Weights of a small transformer language model.
Training: a variant of Muon for these matrices, 435M tokens, 3318 steps.
Each number is 128 + 24 x the weight over its row's rms, rounded and kept within 0 to 255. Layers, rows and columns count from 0. The size above them is the row's rms in percent of the matrix's.

# layer 6 MLP up, 1536x384, rms 0.0771, rows 135-166, columns 96-143
size [101  97 102  95  99  99  96 103 103 101 100  90 103 101 102  93 100  92 100 102 106  93 100  92  99 103  98  99 100 105  92 101]
[[130 156 107 174 151 118 121 145  98 112 163 164 123 158 131 106 101 109  88 179 106 127 149 146  98 116 110  98 171 141 151 130 157 147 181 169  93 109 135 119 143 134 136 142 123 149 131 114]
 [149 163 137 145  95 153 128 102 107 132 121 165 135 150 152 122 101 131 120  64 163  78 101 121 138 113 135  71 119 101 149 159 109 148 118 145  91 163 121 121 136 117 129 159 140 139 164 109]
 [134 123 154 157 129 121 123 131 163 140  86 156 149 129 145 162 121 106 129 162 138 157 115 145 126 137 123 125 110 109 126 130  97 102 130  98 112 182  96  98 107 142 101 143 148 152 175 147]
 [163 121 158 135 119 142 121 153 134 129 158 113 100 128 123 131 140 113 136 109 148 123 124 157 112  77  96 132 129 105 152 162 141 122 102 119 111 139  86 127  68 158 105 145 104 152 114 139]
 [139 102 157 156 141 121 125 148 116 121 151 145 112  92 106 143 116  82 156 125 120 174  89 145  96 129 120 146 137 119  95 130  88 111 132 137 128 105 159 183 137  97 103 117 148 109 137  79]
 [113  84 110 118 156 128 132 130  99 125 130 102  96  97 154 106 108 123 135 112 174  74 166 158 118 145 134 117  89  89 185 124 143 147 127 128 114 136 127 122 141  98 172 114 161 153  81 111]
 [ 72 135 133 136 103 124 141 123 133 152 131 106 117 157 115 121 124  98 142 143 153 139 149 128  65 116 144  72 140 145 134 149  94 145 119 139 150 137 127 116 127 155 141 162 114 111 122 146]
 [143 135 138 120  96 110 110 191 103 121 146 122 143  98 150 153 140 152 153 102 149 139 137 121 113 130  90 144  93 187 112 127 119 106  93 103 118 115 173 151  55 165 120 126  75 158 105 123]
 [127 115 161 154 139 163 124 115 176 152 136 150 157  82 120 142 144  99 156 117 155 108  93 124  75 102  91 102 144 135 114 128 111  91 116 102 107 107 132  86  99 143 145 165 149 143 104 122]
 [135 148 138 114 105 134 135 107 144 146  93 105 121 130 141 130 157 108 147 125 138  96 123 113 174 142  76 157 157 130 115 110  98 135 155 152 135 113 182 100 129 161 118 120 109  78 143 150]
 [166  99 141 102 129 124 112 147  94 123 135 139 109 171 114 113 149 110 143 101 132 108 121 161  91 123 138 161 109 136 116  85 121 132 138 130 134 112 147 106 116 100 164 115 112 102  90 117]
 [133 101 130 150 155 136 111 173  85 125 112 128 151 167 109 142 152  66 126 112 134 138 145 146 135  89 130 122 153 130 129 113 127 128 139  93 156 100 134  84 119  93 141 131 130 138 139 167]
 [112 149 110 147 122  99 147  89 140 145 183 109 152  98 120 149 114 131 143 112 100 161 101 113 166  74 121 122  89 131 117 117  89 173 102 182 109 107 116 132 155 158 167 132 119 160 189 141]
 [114 147 166 142 150 152 170 101 101 112 144 110 132 144 150 108 131 102  88 102 130 141 122 152 151 126 116 120 127 115 145 137 156 171  85 143  55 115 134 148 107 113 161 131 135 116 117 139]
 [124 113 152 174 162 135 150 111 136  93 123 133 130 134 138 132 144 170 132 112 129 173 123 126 149 107 105  72 186 142 129 106 154 103 112 130  81 167 133 102 164 115 113 120 107 161 120 135]
 [144 166 169 142 115 127 144 135 115 124 146 122 175 156 137 180 122 126  91 135 150  84 146 121 141 126 116 152 118 103 102 129 120  60 108 130 136 143 120  97  90 114 123 103 137 113 119 156]
 [134 156 151 126  78 135 107 109 110 132 117 114 157  99 110 113 145 135 127 188 133  89 147 110 119 135 127 110  99 102 130 139 172 156 122 118 122 130 109 128 137 170 194  78 110 122 138  91]
 [112  85 135 188 127 134 135 158 128 128 143 119 143 144 118 132 165  90 147 152  98 166 104 148 126 105 177 117 150 102 126 144 139 129 151 176 137 143 126 101 128 123 126 122  79 118 117 170]
 [136 136 149 162  95  72 127 130 175 124 133 131 102 144 139 106 140 142 101 149 120 118 113 133 128 137 106 184 138 146  91 110 117 112 152 114 102 118 144 154 117 123 143 116 177 122 111 158]
 [113 122 172 118 134 131 135  98 109 111 116 161  63 133 132 145 161 134 134 134 136  87 129 175 102 121 105 124 152  61 111 114 161  93 120  55 155 117 115 144 117 117 121 122 168 142 108 122]
 [104 132 145 101 169 156 123 138 148 156 108  70 145 129 124 163 125 122 123 105 142 148  82 122 108 100 158 119  95 116 106  94 125 124  98 117 158 127 139 143  78 138 122  90 139 137 124 123]
 [140 151 106 126 121 114 144 146  86 114 127 194  89 158  96 138 126 108 124 129 106 119 113 135 130 130  98 187 145 111 165 165 117 154 146 121 138 127 125 141 157  98 114 121 110 158 147 168]
 [155 114 126 128 121 168 163 116  90  95 117 156 117 113 124 137 110 145 132 154 153 109 140 194 153 146 128 157 137  92 103 103  98 128 143 155 165 153 130 152 150 123 162  76 134 105 104 141]
 [115 140 165 158 139  98 128 122 119  95 152 102 133 164 118 134 133 145 127 128  94 146 152 137 106 102 214 118 171 142 103 132 123  72 170 124 132 123 108 148 151 118 138 135  97  99 131 125]
 [110 121 144 147 141 167 124 135  67 112  97 121 134 117 130 157 139 121 112 155 135 168  90 108 119  94  97 102 101 106 147 141  56 166 128 132 129  96 172 126 111 170 130 127 116  84 123 106]
 [135 122 123 133 130 149 132 115 104  90 159 105  98 158 107 136 147  95 144 124 147 120 109 131 151 138 122 134  90 111 146 132 113 118 121 142 166 164 120 149  48  96 141  84 132 128 125 118]
 [135 113 110 128 129 127 167 158 122 119 135 110 117  73  73 140 155 114 125  94 152 142 128 127 102 144 133 153 127 152 174 109 133 126 133 118 158 173 101 176 154 142 169 144 119  98 101 126]
 [129 112 149 127 108 132  94 160 155 155 176 114  80 124 111 129 153 113  95 133 132 155 123 110 135 131 118 172 123 144 110 160 160 133 154  99 155 125 114 145 140 108 133 124 160 122 118 152]
 [138 157 100 142 144 116 157 104 149 116 109  99 189  97 113 113 156 137 106  98 159 144 138 160 130 141 143 101 105 113 155 183 112 134 109 126 123  84 114 149 150 111 119 114  89 127 132 134]
 [119 152 145 132 147 172 159 135 123 123 163 139 124 134 166 148 132 127 124 116 162 144 131 176 130  96 137 168 106 135 157 121 125 124 115 113 145 150 124  78 178  75 101 148 130 126 106  79]
 [ 78  92 121 124 142 114 114 123 144 135 122 131  95  94 150  93 150 119 148 128 140 107 138 139 112 106 147 163 110 121  74 149 120 130 113 134 149 106 166 114 107 167 110 129 122 163 104 150]
 [ 95  88 176 108 143 107 124 133  98  92 136 130 118 117 109 133  97 101 127  93 105 130 150 125 120 136 138 105 113 137 135 124 111 130 119 136 121 108 170 102 110 119  91 139 113  84 101  90]]
# layer 6 MLP down (transposed), 1536x384, rms 0.041, rows 135-166, columns 96-143
size [101 101 103  97 109  94  98  96 106 103 105  94 102  91  97  88  96  92  99  96 106  92 101  85 109 103 101  98  97  96  88  98]
[[151 130  63 116 121 109 139 103 141  73 149 133 127  75 156 102  93 162  74 142 117  72 138 151 174 138 122 159 136 149 134 141 122 165 133 141  88 161 116 123 110 108  98 134 129  98 135 112]
 [122 139 117 109 128 152 111 126  77 147 159  93 122 137 109  89  97 143 164 130 111 143 109  99 154 162 142 133 108 140 106 117 141  77 131 165 142 140 118 152 142 151 106  68 124 132  73 126]
 [169 169 146 112 113 122 156 120 155 180 110 120 108 117 103 124 109 102 128  95 138 140 123 147 122 110 116 102 128 155  98 159 150 112 132 168 137 130 123 126 153 121 111 123 124 118 106 108]
 [159 137 137 139 170 148 106 148  98 128 133 124 164  87 131  87  86 173 143 106 114 128 116 117 106 104 135 128 118 111  92  95 111 152 136  89 153 150 157 102 126 193 113 154 124  97 147 132]
 [126 133 134 136  77 155 108 124 171 106 140 120 115 120 110 135 134 129 100 149  79 143 128 110 101 163 118 121 107 147 130 121 125  99  79 137 101 121 166 162 138 135 121 177 150  95 155  37]
 [204 140 131 147 105 101 131  80 115 182 110 130 169 120 122 160 157 137 151 150 111 181  85 118 102 154 140 116 114 137 116 118  70 134 134 149 144 162 113  98 139 102 130 175 112 153 151 133]
 [133  84 151 139 122 140 126 133  84 148 120 147 151 129 145 134 124 137  98 135 108 136 131 116 152  97 147 143  87 111 146 116 149 101 140 153 142 141 137 126 108 122 138 131  98 171 138 121]
 [142 129 108 128 118 123 131 122 156 131 150 142 134 141 113  84 114 141  99 167 147 133 153 129 105 151 164  87 140 141 109 151  68 114 164 167 101 112 131  75 172 156  95 135  93 111 128 118]
 [145  88 146 132 114 145 112 146 148 137  77 153 129 132 102 151 161 141 154 113 159 132 100 104 110 151  86  98 109 141 144 134 116 138 125 128 138  94 148 117 117 145 146 137 155 102 145 150]
 [149 131  94 127 132 147 131 136 142 102 119 150 151 127 104 132 142  86 118 171 107 148 129 119 133 114 142  54 100 157 151 147  93 131 134  92 136 157 123 100 144 102 100 160 123 110  93 138]
 [111 108  79 146 130 172 143 104 143  90 132 118 118 147  74 122 131 101 108 119 141 138 133 114 118 115 145 118 117 160 129 147 151 116  98 160 146 130 101 117  90 149 122 170 106  73 131 117]
 [119 146  89 105 107  90 122  97 131 137  90 119 123 120 135 134 160 169 128 146 114  93 135 155 156 139 159 122 134 131 146 149 147 128 157 110 101 116 146 110 167 118 108 164 150 110 124 154]
 [116 167 124 132  92 121  95 104 135  82 115 104 155 145 116 132 157 141 146 148 170 173 121 188 122 168 150 159  93 114 130 117 201  85 117 110 116 142 133 114 129 125 131 171  95 151 143  91]
 [144 114 148 110 190 151 128  76 156 101 145 142 114 125 102 147 118 151 107 117 130 168 120 124 142 111  95 109 104 185 107 149 136 124 175 140 137 150 116 117 137 139 137 145 193 133 132 108]
 [130 117 155 145 137 138  94 141 121 165 160 101  80 113  54  92 108  86 118 128 110 115 158 103 122 129 185 175 157 124  94 133 132 139 171 155 130  97 117 196 125 133 127 143 113 143 190 117]
 [108  75 160 147 124  97 113 164 144 129 111 166 107 113 127 110 124 189 143 130 131 129  97 132 129 119 153 118 124 168  99 129 134 122 143 114 157 124 122 125 151 144 142 163  98 113 120  96]
 [127 120 135 137 111 190 103 144 129 144 125 151 114  68 106 153 125 144 107 131 128 150 122  64 136  98 134 102 127 162  98 106 135 145 158 112 137 141 157 155 111 127 125 114 119  95 155 139]
 [141 132 101 129 137 133 117  89 181 135 108 107 150 154 155 115 134  89 150 166 185 141 121 143 144 142 118 146  78 173 136 125 140 121  89 112 145  87 165 123 127 179 124 115 121 116 144 134]
 [ 92 141 113 137 157 110  41 131 110 130 135 158 112 170 138 130 144 140 118  83 155 122 118 101 151 133 134 143 120 160 107 134 113 120 133 119  94 148 163 112 147 156 130 143  65 118 111 123]
 [ 74 114  72 114 157 107 116 148 129 152 118 178 104 164 131 110 127 129 150 140  87 109 108 120 139 104 135 144 128 146 138 129 145 175 165  86 116 121 113 122 159 102 107 114 140 119 153 127]
 [137 104 136 148 157 133 176 124 120 129 171 154 122 100 137 162 133 109 113 116 106 141 129 116 123 128 159 146 123 145 134 152 119  89 168 104 172 111 169 122  97 165 103 168 106 120 155 153]
 [ 67 153 142 134  93 108 128 123 138 101 141 122 204 138 110  95 114 168 130 161 113 108 133 135 162  88 104 140  60 119  98 146 142  93 116 132 155 156 127 127 129 125 131 134 149 155 130 100]
 [153 152 176 151 135 132 109  82 157 118 129 172 129  87 111 150 104 120 151 118 169 129 126 132 124 149 126 147 131 151 161 135 155 141 112 135 144 159 134 103 160  98 147 135 111 111 107 145]
 [141 141 167  99 109 144 100 145 125 130 145 163 105 155 110 114 133  95 113 154 141 124 132 138 148 147 119 134 105 105 164 136 164 143 115 119 101 112 138  97 134 118 116 146 125 153 144 141]
 [113  88  72 102 117 142 123 133 131  95 122 133 121  45 134 134 113 122 105 165 129  92 127 135  91 156  99 139 106 147 111  67 143 123 138 134 119 174  82 124 157 124 132 146 129 160 105 173]
 [102 119 171 141 111 136 131 108 133 140 161 154 123 124 155 122 101 141 132 107 169 139 116 151 143 107 102 171 167 145 119 130  86 149 124 171 131 120 121 116 146  76 123 172 144 144 118 124]
 [151 106 161 124  99 121  91 124 114 105  92 147 184 129  94 139 156 105 108 144 133 126  90 155 152 141 143 100 138 101 149  76 150 130 117 124 123 133 145 121 122 105 192 105  95 145  67 132]
 [146 185 149 108 125 104 108  81 155 130 113 192  72  93  86 126 176 109 121  78 109 120 126 121 123 152 173 102 120 131 142 117 153 135 177 127 124 107 124  97 126 103 121 147 112 115 122 124]
 [126 134 134 114 163 106 133 117 125 164 114 161 127 126 160 160 106 137 164 141 151 136 131 118 126 116 134 147 118 203 120 130 139 143 140  94 118 109 111 128 138 168  86 147  93 115 147 107]
 [129 140 134 139  81 152 124 136 146 172 127 156 106 144 138 123 105 119 118 149 127 154 120 137 153 151 129 118 125 145 100 138 113 110 115 133 139 125 118 104 115 115 107 143 128 118 107 105]
 [142 114  89 160 132 116 150 115 134 117 147 123 164 113 102 107 113 114  75 157 133 161 124 173 130 132 131 121  98 137 151 119 135 130 178 122 126  89 118 128 140 151 160 104 135 104 107 128]
 [138 139 152 122  74 137 134 157  67  97 139  77 107 116 154 115  87 107 131 115 130 186 139 139 110  96 114 174 137 108  83 133 100 127 170 163 121 111 149 105 107 138 117 107 151 138  69 147]]